From a checkpoint of a small transformer trained on Wikipedia: 4 heads of 64, 14.6M parameters.
Each number is 128 + 24 x the weight over its row's rms, rounded and kept within 0 to 255. Layers, rows and columns count from 0. Numbers have three digits each. The size before them is the row's rms in percent of the matrix's.

# down: layer 3 MLP down (transposed), 1024x256, rms 0.154, rows 319-345, columns 0-255
# up: layer 3 MLP up, 1024x256, rms 0.165, rows 320-346, columns 0-255
down319 108:146153099096143110158145153095115139104148127125151159101121079127202099112096128180140117115089122097111122158143113121100126145140069158142147147148166163103141104140125132097113111119128123137047119097122135120120123110141112128124194107148109184111115112113111123091124157157164126124108121119117140182121121130153157081134121111160148145136101122111101136061132138154099131120168123090139116167118173147158127126147163087169129129115106086110098122168170139118122137115102140112153164157145134098162154096168097144125129130082126123109132119133103141116158118141110160120156134150130116143107080160100180092132136087120118134137102139135103085133124120113108139129166147165158135151136148141151118131106121131127143128101135099112131085139158156105112137124126139
up320 103:123094143097156116121125168113128121102183115104140138146155124141130103129133118128131113116134154153131086126122120168111149108107131088127065103137122162115133137136140136105115118143076122124093118108124143121130073134108134138177087152125147108099129139110098147120098058130101124140116116122143113132126117146109135150104122126141108104135131174108173151159143111115153143137152138137116070147129135145088163130103105103110151102167114162137159131149128145126133115123156105118116180146163135093104149140089127120121145118180114156113075126109090125129174096142129138197144129124127119138128137111136085097133138056103111121167135130121143118120133106100120143166139106062099094133134152126097148041089169150134126120137112110139115136163120114099158132152161102
down320 101:176083114118136172149165133095116114125113129121133140128149142152074112131149100103115126137139144147136135081123131113142133144133138107150182119161142140136163117146130093134174179158156162128150145138109143114098134108158110051143130141120121131127142122139151113140124143122150116095127114155098105132142125118150122155147106110097122115152147130132139178138140140120109114151097072154165160096105141119147105102062132127162140177146151044148095167146134129139119136123158117143154114125163163114119116149154180139132151134074150127136157145137129124093151135114157198126115107148122132125141157172120114100128137134112079124078102105121129133149134128158085101150140152101162160138111153105133110108094181145121132134158135173110104148120141131099118165131136138
up321 119:109087117104111141161131161111146171129121140121130148145111146125102117111163119153146133126133149133150141126098148107071081134116102154132117116160133106124097083117152142113107122132151125112159099127156139141142111134120057134114164119149119124134148141124137129130159188165142128111140119164167081159153116087132131072122128122111128065115098102153136164156116061150135187143121104123145141098121141110109143129115091107137123140115092125120140133081119117133164141153128129126154108095180124135135145131158120204150123118154142156055146124120125127134152110152104125117163110139080092131126134133100132162119141136112141126130114163124102127101126118141149132175104110135187172118155072108139114101111079121118152148150127152131151141101113130114135111150182105
down321 097:120120114122155121102101089153147154098094126127187102137132118083150122131117146108099150166128125093138097128093152149097156143133181114091104114121118102150137101141105125100130170137150138105173138112130169128146122108150140090145139138186110131076173184117149126132164167121146091113081148094112134133096131127165138132107164107099145155112125098119112113129117128109130129122104156144146140124122099127127109076095133119192104132135171139152102127147102122118137176127111086165099107123142119144098111132090126102139151145117129138156131129156147144092074092082127130172117127122102105135106122103118110103150113091108141131115110136169101124132136108099130112139113115093136127117063121132106153156152147129166121086170145160170151134148157128128158089148140110
up322 084:119112142139146104080121132153119114165130155153122132072119127109138151104078173101121136087130140107100125129171109074120103135116108135143115108107134120161095101136182137115117109116083134112152113127119125088166092143131128139121109141152089144163098131174143161136150166168151151142145126121118145071139069075125139139088113132122152105142131151129133137154090168103145139108110104147109164131105143116130161127136136099113136112144187117109185141116140145100109122131149113098113102099099128123117091124138129124127126129131120104096112092088122153125079145080133112165149139126117110135096168095131075146127105139135126121205129140105132136163148136066127144113146101134100104116166156079137100126133164106151133113141152124106139162110113120149129110144155104
down322 094:123110136091095129157139098122097142140125100118088145157141123123118096080147123155104099151169196137115147098102148137139094107104117145092097120098118147122116119109102124137078151116100197126146135129102092130109110076132143127126145136110161102150107106099121117134123104114102117091114097139152140115131124150138134166146108124120139106130102115125091143089170102087098122083150136149147093142174115116121144105085124173104090173162097127192169129123110136123129141105158149143084087135142089108088154115126117175110122132114105112127139128140118127126117087138098109107126111126113143126142138147160157105095157164124127142141169116103111103149089106147124121124174122102139099089057128094129091130127124159124105151174107137125134138094149104120132132137098152
up323 105:119159172126157156108121144121131171141137103107155088143132146119136147153126111153140111111149088140136070151126140165089105131136086104141137162110167146109103119126125179122123107095114122090154126093142137154079130127155122101134116136148107151128140098156086116102136139146115148144101153090124130105136126121113094158132132154127147139127153135144134139142097095105097091113149118126152140119098152135128111125187098135074135091074124094114178125158164138131123130114126177092136167145153088147087193093146144137119090098158090153118115150106084132110120102146144069111119118097145137120082136136127123122142158135160148157131141110157120123131128144109111157102143137126134095071145137141184113109086156126143134112099111145106074142090142111147142148132129098
down323 090:125111129155147094160097132128140146117128098146107111126145106119129114136139092091123130116127142119125140145135092084138149168113178138114145102130122083174130137138122130141126110156096166047131098141087110177149112171096110114150126138161147146114078123142128149125139121126139141133210078101144158105151087123119131086117093096114169109126082136126137077130191172104132149111144130164110101114123123132104135133142109102113109165183159117166109146162122153118131100139107114128095145096102124115171119165115110106164125094083131144134115089128134113130170142116137109102143109134137148129127133119125125151111124120105158076148105161103141124135146076148150107144141093111117125144142134118112133161123104152074148124141139139113139124180134147108125142094165124
up324 091:095177138122121118113113158123132114137140123126105173160078162127125116131091161109138187136151079098142134094105133177151169109118126087080169133099122086129168131158125104147096151153079185122153119103084095117139141130101129141107109147154150129140118107094131107085136112180111146113119129118113131062130137087134122127075146158121165117129107133106144160153082136128120114129145109109175163132140119179115133125091131122141124129119111110105159094102095157091117149137143101108156122152119128154119182148144134108130128149150125130097129118125096138109101133074115123125137136113131090150170124129112129126125134098154146141135141162089157127178177097137151134143148146115168141110128108108132164099142127134131158087118146121188156125115099132120133125141132107
down324 097:164126141135092165157150140153111119163175129121129119091148146137116186091128134159076102145096143117115128121121111147125133114125187131103108131155113159109144104126122143193123123165107149122108118081189148148123147141104119108104114134088154189102118107146141095114107108151133123131128131145170142127147131140137133154140107154133081150101145102141103082141099105119112137138113126102083129110145145107130123148102128093141117114108114136157134165130121146094162088120096125123177140138119122104149148125162113146145121145137113147093141161113163095139129134100125096141140192099121114136152114121118106130154134125120148106167159097126143143167159079101091134111145105068155159097115093131124090105137114100136127182121151148097122124085151144129130111096193109
up325 108:156114140132121164160143135150139177122110183107141164081125138120110112115103105080181148139130126135108100136105094099108179133124121126155137167108148167098161149126114105149142105080115114149107091104136115130190144106145113114127131143106150110152121052127147120083147137148122090129146124165119166122084145117107066101131099113073121116112113132138093100097149126127147143099135151110110137094155118112118110167143115142144108079122127130114178132113136131118131120134117159147128128153113126133175104193110075098135115142095106141164109134142137178120129170105122088158129140118129096139143109154160108108171133145120131128116115146128104136100173195141110144124136111146124128141126102140159139140132078128128162126142143077118158130132115120105140122113116116
down325 101:167154120117143149096119167145104141096135143165182157093158120087129122138149111185133111124121131160117102139112123134136146135124163117163077153089119131134181149106101106132103109118123123132131131090140163119141150118118124119120136114132118100165076111122158122110131137145144113146160154141133164113101163134156137116145093123111114131131144138092099155087151147134133089114117092095085086107163124126127124132152075110132165155154153111150117138074169124134169111151103155141138122122100104145136119149095117132167136154134119117154070136124123118132150172135119157142157148084122127123152158113122117096170128134159091135111088144114173104137104128160097176116088111107105112111105179176115150115147079105125126101113104150164169096105112126137133104145117085
up326 089:168121117094115116060147159147106162102095092115103132107107147130176145136135144097111147116161151133131117131148115115133147133143178089122150126107153107152096128102140156077081162102128092115129132112101105122142104137136141106152131093122094120121099164117151178151171116132150167161080130145166174134163072152119131113088132128096124100116170095079101164113104138138154092144108114127115079122111129126092119128148157113124130096140132123136109118128163143131131128173073130082124130142143129116142143088160126118122126118160121115157122157147081122141095111156151120145131120138124173137133117162133148110086174131142141121158099110115135109140086112111105137132157109114139141103168103144152122107114113114179131110142102136102108122104149160126183130142143178
down326 091:086125088161144121116136122146180096133113127121170128108138100166114127104139113127132137133127161124139137085079133166083101121131139138129124166164134164152122130129133143137149145117107173142140134151158152131130119148099108149077122184115172156119130110152129121167075150157108120076151124121123103134113163157134123126136148141106087119145092105091152092119158094158136134114105120149128193155128093087113112113120122125086202144134137121171140092147138146134102139094172148143135142096140146147132118175123149133144123117077175130102144170135139116116118156146120132133133143113122123116102141124164134110164092115101101171107205163136158165099124105119131156118151108146116118094101125124124108138107138115136124094145169112125139122146162136110106096166109113
up327 095:154132144076136097108073131135142138153129133170141139125109120130141127084101131133121125156103131164086142163138103151141145149140120112181141097185165070119147143138152093126127107100102135141159144122133122085112093122141135134115115152143121118111112132089123139125088126142080170134087141110118065164113115110111126146114095119125114071135134136134144138129143118121143119168129168127138111157145103158098128092114136104171147169135099137135083112160129156111117082116198107109147102128140108142121167189148083084119135131128102070128122161122155146115115119119127129128116129093099154114180138105110110165144109162071106136153140126146138134120154100155124144160081139116150109148133117185147126133095140150148121127128109126146138127161162144127097108135107119
down327 095:158120125148122116161137127089164133119125135171114153138132160142158120108147093144145127067164117119114124121139138110093134122148099156151166101126138122162120146121089187048148123121093119151084142095165118116130144100104123117144138124171094115105117133106126159111130135112157116143098150137151145140125085133181113123149156132133142076158109148099105146133089116146115120113146120134131097119111130100128143116101141139125132116125066124112184111156144174103086117130113113127135114161152119132149124126129143134126184128124125128134123112101137107122110147140161163158150151113112085086164145130139165146131160101106139091108164108137089098119118113140108091086116155099164102190126144114151121142076118132146105101143122104116133138123134110173187153087128177
up328 094:169100154154110098130138130109142144129160163114161192132134156112148163126128089128142168117127136109132135125104113160099157145117121081133171131129103122148086130076127140128095131118100099112159123120117137091165129147121111123160130119154119154164157085148133149113146162132153125088181137115127140122066113130128100155133146132078112160103126104175077157063107101164103163138114117092121127114146092153104137134164109168120114128121119113074153137118146107143136157138134137137149143092135128127145119121106133179146116115128134139127151137154100112139142103095149139145158151176097109101167098125149161138124093112123159090170134154135139115165127137139134115101139105128114176108128140139117114126120097124163143173110118158158172108115134190109120130123140179
down328 092:084102137110139135139135099147102092126129160136121113137107174128134100087096147136100133106153159081124125105140124129130110130126139129115111097131137118149140145101133195108122150138152116130047161120130120122113104094161117104103117128155157092126140165121110105157151131183109145082132125175122114126134126131119140120153095114141067111159125166111137123148127059158152118140152126142101133128119147146144150089164148142107099094140102111118170125153149114126099128176121110101114097183126113110147086114168131118124136155183098142125154119119121140152122073129108116136090102060110153146174152123123143135128112077159130143120118124193114124141151103140145087130126159155124130129140127138177091099127105108115137121138109143167085145105124150138122112116143131
up329 121:125112099119094125121142115145084129159111117160109153127182115167098123122126155112114112120155133149133138180154154109124075117085117143078169077119111166107161118121109099125115107140141116138113128100169164120098129097091143122152146148146141108165121112167127164100102139093106138139156166109119139126134130141113137158138159138122133109126134131135181061144106116111121140111147132104133136114146145115115097150057133169081137107142112163088168141096119171096169175162107160122107112139142129149100101127160143102145155118117140145143143150103100122134134141150101154112141153158166156165097099055124133115134148132161111145086147118143128160076156087122173137106129184146150120113096110127124123109127127135149153129135111117118112117104114150133113125116129117
down329 107:148141107156148066120126157151145129092121121092111106138133130153135134161152115106130107118076139167148149148117163123162168122136098109069107114128120118120127088149159147145138119172078108150078095103113129158131174128120121134125146082126062150132124108138167154149130146123131124105124132119125172127149130152152146070120147159129114099131146123153126138143113182136121096131140130108127125124120128150090099127101161126162182124151118131161088165121146113120074110096125138141116128141114115106106138095140170094096146083125135154120142112135200117170107151136144146166125158130122149129138124077171137079097145119153093097103134170142146117133133099123149127113105105123140123120112099160079151080078138144139122154114108117139102127107139138140158130109111116
up330 101:127112115165153113099160114153120103125138123133123104139136144091095135128129136163106116157112117154133112134132133129157139161076108145119127125099129129124105126167090176136113069107151123144145148094147155147132132103143161116131131133154097093108123094128115094155106103088131116145128147159114086115134116131183157162139143127071103158132129133131122136165114114123161133126110126127136133122136115107151136132167166112145171156133126109148125136134145122138166135106161116159087063115143146133097145166141107143108133191140115143152131126115141139111162175128161135100137140126078130060156154142090151106140150115132149097111079113160122158117128126157075058078116141065104104112139121138111154135133132149140172126111115131137080078097078142123124110106129146
down330 095:108146141105117143158174147143149117119142090075091130117114139138144117120127139125091122131101137132138090080130122104101127126155104147129079091138131150121108137170142117111157123093137128140132133112146119123169108123119129081130140130141133131156094085135127107148111163108097168141144127164128163123147111087126085105135131139116139085156128140139152143121125121097100096157120114126116144115169170107124114149117140104153078134121108127077156170099128132139112173139116159083137112148118133120162174133106142129135150142164138109079097132133128163135162132142113088133080085114124046139126144109104115134127121133124092144149185133100099121148109128168121157142129066166122141130088137179122152124161152132143094174152134126151132096113103111138172190129103151
up331 125:127119154118175131138132098122163165169101098135144122133114106132156120091118153115125120115143097148105140119143077103140134141169109144146134118134112187122176184157114119131170154147139165063115106161113157101140144141151103164152136174153143131117143077086122126106143128130159100105138122107153121153091151112113139125158168090106112130150103168173131136114133106142126172116114129120178148152114136138108129129123124150126105148120106161109131119124129141142146104193144099092099135134118189101135142129130092123085134146131118149088125127129110136118128128100126134113083079133129150116179087135118119123094135136115113116095145107115165100106126176112105090144101112130130149150123120099127087077139121120150139135088150098185138177167111097101136142134108128
down331 113:128142157092163126120108153104162141097089144124084107163134101112138105151108103126109154089094128150124085106150129139140122133142140119108111119096107122168141156156102124137091124149172145095121123176107138138166123149152151117198125136161147095086120141113109117141087114127085097110131097093149130172151097151110148130157130140097120108100110147159150110153172140162114145148117144103096140176125138159167086135113142126131104139164109102124112169170120099119137122148131161108101122128117105147067121096110123149159144126123101143113144173110104128102088105157084151105115107103102175114127134133088141099122127160100104124158147163141143122146124108147147093093142132135097105155151125125171155073099115121119112114120127133126128125111080101146175155139121098
up332 120:124115129139169114114087137108101131091116117120126092147121178119144124128135115121086139129131175131091126163138112093140156128123101137160100128128134100091065159150156103127166080129140105136096125158125151108118139116168108140126144149132117137137105075115145154091105124110172131142124081103111145171177147159161106113094160109125094080117108168113117134145118159086098173160106153131142121131125112134122104133115159147134123120141094105146079173112111134114104110127126173123132137135130125141156124116150159130096133127124118124178207152151121127118148071135166074139140154145136160172135124149169165127148171110142136151125096131102154104128152133119123106128129168146108126115150111134101107110111130116134138116109119162086123156081135136177148107100093128
down332 106:121142147106132150128121117136113126140171140139115137171115129110145143123139144155139148142177106123170134147168116164103102100121125136105118153141161138158120154104117093108084163090155119153134124161157160119115112156108103131121143139134157114101143225109086101116102107142133150121126139114158111086131174141134136162179113147120103162192121180111120118094134107159126106096169127106113144174149142102161114111168141098122063117107161127107151092167134157102123140109110124139116101125127120151137123178114110142153123157131100094145129098149143118086120094128135139109107125077111120093128097149100159156097127053136143109151092156117107127127100116176133104122106113101124097114141116093164135136149131128127104112117157132125120133120115114108102144135147154
up333 112:132108123166149109110069093146074111113130144142123154099092127125153114112120146117121133167173153138107139127122118106175161149115107106144129160162140120132107134094183114117156124143124126157110143144169152150110143122138155108127118135117101081132143123144123114139118117153132088093124091122115112117136115095109127135101121116098159129136139165114102162121113117147145171123125100157121129120141113101113090178122195097129178123107122109140158186140161113158106135115105130124152103123127130101175174177070172145142115130114059137094163153112154151093080097141151141135103141122088125135140119122080168157117129144178150110123136137117081137116159110113139097147175142089151136147122130115152120160157149164114111124118115095121147134148142136129106152128154148
down333 091:173117118120156131098163088133111149092136129085155146129104115089106132145167147150090141116087100131095143112114147170144133114142134158122093163120117083122157109142131129099132154107131150083164127152171104083140122068139161090157140110173165099121131156117162148137078139118143090098085116122110118161128132125116110130171120173144118190151099125115124097131156166139139134122133109098094124155139109165145093088100154127137124112117152116129135109128076135139133102106094124159113097125135128176080097091108123085101153121126136101152140138122133097137090119122137129189114112138150133099121164124136140089152096134110134137138100148106126151149112170145099131113141164119117127142137094170124140139106118101151115121171147139157173115119109121103109101155118117
up334 109:138137120133115139102098113090108082153142163188094145146121169123133115125095118091090116117152120142091157122155117179079110111159144155150149114121115159135138147116137158122101113136156127141102083164125136085146115140093084128137146096107093118165110135128099068130110128130183133130133167096116145135128144157127107123139153134099140138167105143143097123140119178102141080105145082090154115102097125131130111159140139098135135107111116145160117115129142139108127152160103091137074129105126167112150083145141179191112098124196094127180138141097131161149134115087147115123079125115130144124129087165144149117147125129143124143154097126141144117164124111134152151131127116169157115146137125144126137110163141109118140127094141097109107129118150166168138121125110148
down334 114:101095152090179146131109146163142068094095100137110143116100126149098133102159106094131166152126137128093112127121145137122175126135161142123091150147113123115114165112149154137098127117136113140120131142101144116137162155103152190126124116089140112152097098147110124127151113161097116107130107155148142131159110116146141101134128099109140134126167132146150135150132117125172125100122121111157105125133153155157137132128080086099140119126150136132111155149101116114072149126124153109139152130058163107143119167073069125114194166137123091083142161106163154113155146138157119124089167089145148133146133118131145102103111159109110148060098169133108096141145151127102102160144105092163128121097085114092122140141120147148126121125088132152122149113120124130122129141150123
up335 096:133133140072140104115147113168151176121104134149115100134076120125140133095075168131142086102136123099136129132118116123147127173095128144113186159126138110142121140095160134139127137109125174109108140171120124118110113137110152140123129089145147154112077107159138129142087101103150130142121174151106117114128143157086140111143161155072116144118106148126173151148109157147132133102118114166142106102162114140148131172134156100099143140081132125126186141157105173168106139093124114089149101120117145129153108143089112124128087078111101165084144143151138151127104119090181157147110088146130121131087109155102131163123108145128151086123147118110146060144105123118116123118120118127164130104132113148130152138145158173156137144153147141130107125128109149080152144118144135
down335 099:103121128117105126139125111136160154112089141155177106129113114101139100113111167098084189085141134141160134145133122153078124150135093100148108178121112121148159114124096136093144152120134094099131132139088123162114092130149136081150119120150106160092129116149088129134159150133139128156141152117138111143113146154132146139154111148137212097122121148067141105129121097132156113139129161143089136113138143153116113140123133110116141134192136130129148173184139140117116148139155126114067110129130118130127106115159103141129125138122091152068092125109153166148091110139118135134167121130131073102151137142106179147175108136178166122158111099137132081128146128155099136114104136120122134112114116114137145159137118113140141128106111162098129160151140077130150103145167099
up336 116:133160115133119152152152109140111112142127186109108107104113109124165124123126096153135093115134147128125114147079144134133116126162127115088116106114116103104120146160134142110161093132119148113125168128093085127109166147107140140111116159144121121158129142096179137105120110129154139102138113150087143180155147160133137092148130136123157139143094172113151066173108134087105127134125130132121149143117129104145118103156098122106123128116103136104115136098119119138149079126110152136147130143132115077127158132124159171067177130111139103148168096116093119162105167082115116122104145120068149145112160114098087151140109121080105139117104111163150135145116157081187151100102114144144108118128152151103124094099105184144167112134140147152161122128112100148108099159085112
down336 114:129124114132125127120127132133148135156133144141165130151175135147141138126080124106163103156099136124102102124103124168129152138093112115157128140099107138108141104146133173147184089148135146107109122121101103181084133114084153165109170088118088129111159134163133122127107085107146120078137129151137138153112135127147124125147118071124148138114110107149129093163119138159121163134132122156108136126111089163084086114117122137116117182122113171114158144109116127112154115086129162176145121161145134173101125146089178105116123111107162136133091126134191131103128123100117134136103187156111130168142135150183122124161131160123110172139156087118137145147117131131119130098153151163142120157093192179129136140142104128117103137132150147136113120139111160129081116134105110
up337 114:103130170135129147143094140190085167215122107131158150110125135104108108138116099118157136123122142138117149188111125155113152118147078141120095151135128147171135122100121128137147142086146142134109142142109111102137127145100110120131144114103147189144111110129101153109132137120104149130205114159151132173109113112116133077174130097111113088144140139100141138110094097128094163151117090114155126118160158138093128126166178118129135112130091117144121107143113152091099130122109130132134124107121082159125129160171086147144096120161121153120134089096129101136169085104132091073130156124127117156139140127167104147109132132077138114109142126130136132145156089083158131156119143125137143118131169120179169157114133126108113137154142142135102140152102153125131129123119149
down337 105:102178147115141148144123170122132112154123141099106130125169112157162167153131122104165107126141138096096128182118167085127144106085149106103166111135150153149101170154147129113149103091116101120119084127106136138162121121147144103081110103128124093164140112101129137108153124185101128127148139133171117116142115090110140100116122092160139090126149142089108176150121103105163145152108111124126123127097119083111144191132096124102138129148092155129137112121153123120133164122154106143121132164103118105122131117132084147162137154166107099138082115140149129082129136177160153113192122110141126176139113120131121140134087100079112145138132127134115165133123103091123141160120129126107123097119111121125090096145078097108169119098113154111078106112132107137138104130096119
up338 097:112127130132128101132089112133102145128140152133138138149147139123112126107159141169131125136093101085152134140100127093096143129168111137202145137143146119133166088071110167072131171169138146099132188152130147127172156164135115141138127101110137088111127121141128120095095129143124118143143149136136137127099120101130148112140167104089092128138096113070080076138104108128134099118112135127160142098147124105169093130129113154167130104087084156130183112159154168135145099096172094158153113128141152129136146151179162163131083123154108095068162136131150130162110150137140130126122099162163136144109100143121096150120127106153156112086129130120106119131135120153155104138139122107108094126114087133123140126083113125118094134134118113124162136105116132126148132160122131
down338 099:140140115153129113133161133161132132147164130129157120136124112126155123137104091147137109158137177122146094131163110144134133119144109168105126158135142122143159163068129110152116155084153128151149145118147136142136171097171105157143133137107158130102183120124153108116128150107137185176111132155161130150100150145163084115099155129097134102124136133153114092129144091109106099128167164135157117071176173088137090114132128141173126098108111134161134118119126132134143121109116150117114123148155168083090129111118179125088133133136156136096170127168136148107140170136108126123096116146125146174086134100099115118110123110147135142115117129136112137093123142118109112136142114189188085102065135137120131096111101135169098134132128128118132069116143118134117090153105128
up339 090:143105151092141135117148136147127138118131113141159105115131085102131128159152146103140131157122126123126130078123132094134115203142129138112151121172121125152118129163123118159156126114149150092182137143107127127139088083156081133132104144133123126114111134159106114130088140086092156120149107128148152118136150177135106130156127075175117093132076183125123162116095137126136178138128149088173191120165126126113126112118144136115092117091177122137151157148106085163129131129133089095152087149110097133149109161155128158108137102107112108145160125123139124123152107133143120149133143128117128139109126123146091113159165145162117098063145152096161128113132131137129076137066135136099121168107145156126137110101124121119109145176073147112124111147142096140142131120095122
down339 089:106131106117108106144127102160137174179112171149151117117135081141161094076092126098133151137107152152129123147123123159133128073141149097149125119161116120117144102109154131124153169134108130196089138091104107128115122140116135108140151137101125143115178144121109115158132113133186154116147150122177123130138122131149147118089127124125110191127148079145120145143152113117123121102162138083094119107136110124092130170139124102137183153142123133105113148159125132121122155131114144107140127127093150136141155131126124100112155105135146137129093132164093128124092144068108144075136118181097138137114151122097115145160091087097137135171125126145107193102153141135126113150177133101118118091107071123147148113127152106130108127136144134130156174109137132116154081106164145
up340 097:124087158093156139130107146108147145115124152161111126118114166147106135160146135125151132163155114106112129123093151144166105127121126156132107148191068137099099114160114129108099171098101161154141111176142153109136148131106121130141107128151127119107103119130158095110131114181074114078143123119080118130106164114130148135123144104128105126106076134118117142111120127136128141152113085090138134106123136144105117105156111160123179152145159140140138127046121139148110154132137120090111112062122099140114126113116110172148147093160131072145113142163118130158160132141145135122129074147117176065113116066134143105133131129147135138112095106124163105146135117143116134135132135094129140136139143162151125090133100128156138121124160131129156112102085092111154170140167115
down340 107:119096090156127086118120125127111159138135157171158129174127109126143109114138077119141118154129137137138139129109156126158097114153136165120123167142138102110147105090143115135122160139142139169118164137119146142123149150093124127110194124139110137146147123087116134093135118115180176127152118162083115145089108125112137118129186111134057140145111139128112156136091103120086118145196136123165130133114151134183150152115165149133104128119108128156157133150101115107089095128132171168158076183118107131154143114137149141135109111146083116136162111129152148109117120139103124116110118160151094143152118107131096139144149144116077095127127133098099093106100162158135128136121160179149155114122110140122130109137113128121128117143145194180126137115127136156170111158124162
up341 096:159115166157164110134120140161105127186136092148114111166170125130140125141142161116141123100119131143105142114129149100141131130163116112161099138104131110111168116079127138107160138160121142111133178109146146117124134147154116119119103140124157117145152147113123191116108125104134130143159140136111133139105164106163119169095111148078136109135109181067090117159131103124127108095139166115105129130106116189145106125126144083092141103125131130121151145129147099101171090130177141114135151123183119134132096114141115111148137112171124155134094121123126081104138122134138131126118083116138116159108125123094071157121147129137124156121118128112114127139151205145073102106139128091077106165153131097111168162133143100106112133124127154132187127167134120092114137097149115
down341 095:125094135168125099119105111135105102136149110116143146169122132088132141119151160128186126142143161117093134120127150168111180102129167075107110158098128071098075119126142105146140131139141117161145141128125124169118104124145133151118122159133084129112128135156149167089123117150113095141147130087126123107102114091124098067105096142112119106145112092129106107137099102135106135098163132098119119132127145154160117128106146157118151148075127157163051110133139133119119087119123135121126133134170159121140102159122130126127146143125132139160115115104123117112061131131142140113102101101136120137158169109124195133136078148125153146127164116164147169132149153166079134141147109099152135149098097084135128133144133141171098130127200117146103111111129145122119140115112151
up342 114:163130124121125131128130110115113170130081153127139116126122133137104119153142169111152103131160117122118117126142174122121173140130110109169151146093098161118107128107172107095125140119096138129174129107096140162111105126086089139074111091136119144140117158147122137160148152092171153153081115130181093132133132123116140126153131163098081094116118153124136104175129114102151098193172091132142103086101126173129092147142145134108109127136128092147137145122095160156137115135144092105149141152132108182132166156144105101076124121136100125131072104105138127141117124135167136154125092131161146172138172097132107133153150176115136116110124139138159151096149128115141110097135126098164097186129130142144147092111132155151136119130139125154154182141138100129146126110101130
down342 105:173136090127155131162152118087116133105142134170119103130134153157093142111095152141140107140070123103112136083145132146105093174114161105187141143137108118141130105134132126133136119126072095196119175089153100111109109086110163131129130088128138160085149137152167152120120147106150115133067168133147084177140159131150149128146108084133130146152127085082125140123144110122200100131143141086097101132109140128155117122140125156145121127134124130148133116095103098108080121091128162153130073155151163128155147132194147110097137132111142153119117084142135104109126125130137133155109132132143132118091129088144095128135130138152143097114121127141149116147159117092092128120115166132106167128119157141113119114117128133132100130153104122128110159124145104138143162136151149
up343 096:150122149157159102110111089120141119115104125158146123120102120170140090118118127169093128132173133073130140156153112117134087100141106141094127148149104142132150125123122148157161107144142088148128155122115103112119103149139164136157123131107120128137127155123144121178123153140152160079154136118112156168151104149117153103175105158132141138167087150160160116137107142131093122121125124156134151126081130078139105160110145097154139122135107124097152097157108095126149141143134109080127164047100117136119136165073136138101106098109123079105146163184130095156120124154131139140117083111137153146098127136136142144128097109112130145134110114106119098100123145116157104122124057172142145139177124154141136101088117146156082182092091137135137115136108140130126103121138140
down343 094:144099137115092138166130141126108146129134093165108162092103138172140154169163127111112148122099112148090169119105129091113140131115135134159148119130156136127066151109125140113112095065111144125096123151156087117140105161109104121123136115119137162127109125151111153102071089120082116145159107098150147115127129128100134125107139103109093123151114125145078091151153146123131151079114146120142144170144126142154116151146115138079154163129127141151115128113174127106145133116132110109117135106119115149162156139183107151183107090137165118141110102118159093120149143143113110132111139130107159142141097113121139154188160124119148135140111085093152187168141101144143150107138119137112120144149115135109167096122074109105120147103165141117082142132119134204150145125139119
up344 093:119122143185120151181142178112150153115159106152099138105169102124134139085169104183125081095127138137129149117132167098179151137088124155143131152107124125130126140142122102139129144139134126139141159201118133156136138139113166118086110143126135114138141137149120102163132131079103133178129097139118128115110121125137107148106166110094122119145128130106144144103131120120163163139107120156129139148142153123143106130130117129097099090135137169119148119103139107072102158134118108086101166130145125097138173155156112191140158154128086099090107134111127151135140150137153073145059126105115153116136084138137108127092143136131108120124111128110144153124161131169130086141148113165122127119134072127147126152123112166136099112141079102118169079103139142159137148123135113
down344 099:136110106116169067105118137135107137120102145129134114101111126165119114179108121088115161132106132120133134136152115157090128166140109163096099152109098136136134134150084155171098099123135136117126118114117166100107142139156099122152110172164102118130135130107141136139157124157147120131145186144137093171150158145130127111138156130130098159109142127136164137168094199142096094127131141101099150086091121127119133138126135114133113167122120135139121139104097132157127114148120115123118123147117138103104116107108179116118102118135125123154126126138153134124125067098113139122177122161120092115140163136140135085200119147149127134158116124144105106125146107085102130146143122110096075172166141112130156090133155136086171127144155196125092185123158119111175102105140148
up345 105:144113113151121094094121165128177176121150105144124123133132153122133134136151134123128110097154156145144129109117092143148125159106112122155116142085118158128159085125168156082141089117107133183102107113148067140184141166131129135102143131149119132151133141104092099101139099103108094084108122159130153118120136152164094133148139140106068108132147077135099117178117169156146147131164103109140103120135166131186122134130134153136126094121130081131176156122147153123126138116157121100058098125136161163156151168110173150120138096114146130098132107111132129139122093170142129144134130120108122173114113143165105168127135115105117133167103123141124114099127132116159092086116131095164139161110122131100164113090124123132126183132122139150122135125132094105139107124104109
down345 108:124127135140121100084119093126116168150116189122150122148119174131092110123105152144116106116106184123175137159115164133119155125146125130104074171133124115141149118134113128111134129103136100141112149092155117150115133103104107113173150143139128074132153161125080067137113133115109083131118113101129144144053137160135139101085100128187096139147106118135143125151133130167128100156135118126119122094131140151159145118113125120125158149129092149134128117140114116126088149090148106162114129126146114124119139139145150091121099119142079106136135073198135126140137144118119137153148143181108128109129115084142155128119167139131123117096128130126131078114105163097157141127107133135153106134121140132143108113131153124130074111151179121105088073094132115106142085190125134
up346 092:117156140156067106142138135137140150151145123119159097137113140158123095146139122141139134117153124135104088095118161089129121106127165142162180065129143113139163119085094103163117129124169107160121134124115096127120120120095147123130111109122103151127143162139084111151125160107134121179098154148116141155165110126089097157136137148137116123159130155120110129143158140089141144181122136134117147133127153195107146091120123076125153110087150154156145121118107105147131145177151126139106109157149154092086103124161132172124136163102127154160161140108100088138153144135099107116150123143163111187144113105096152107083146173151115119086121103139112082087111087112120100104153129149150106116128115112144104113158108136159147105125111140089131122091149155145106105122145128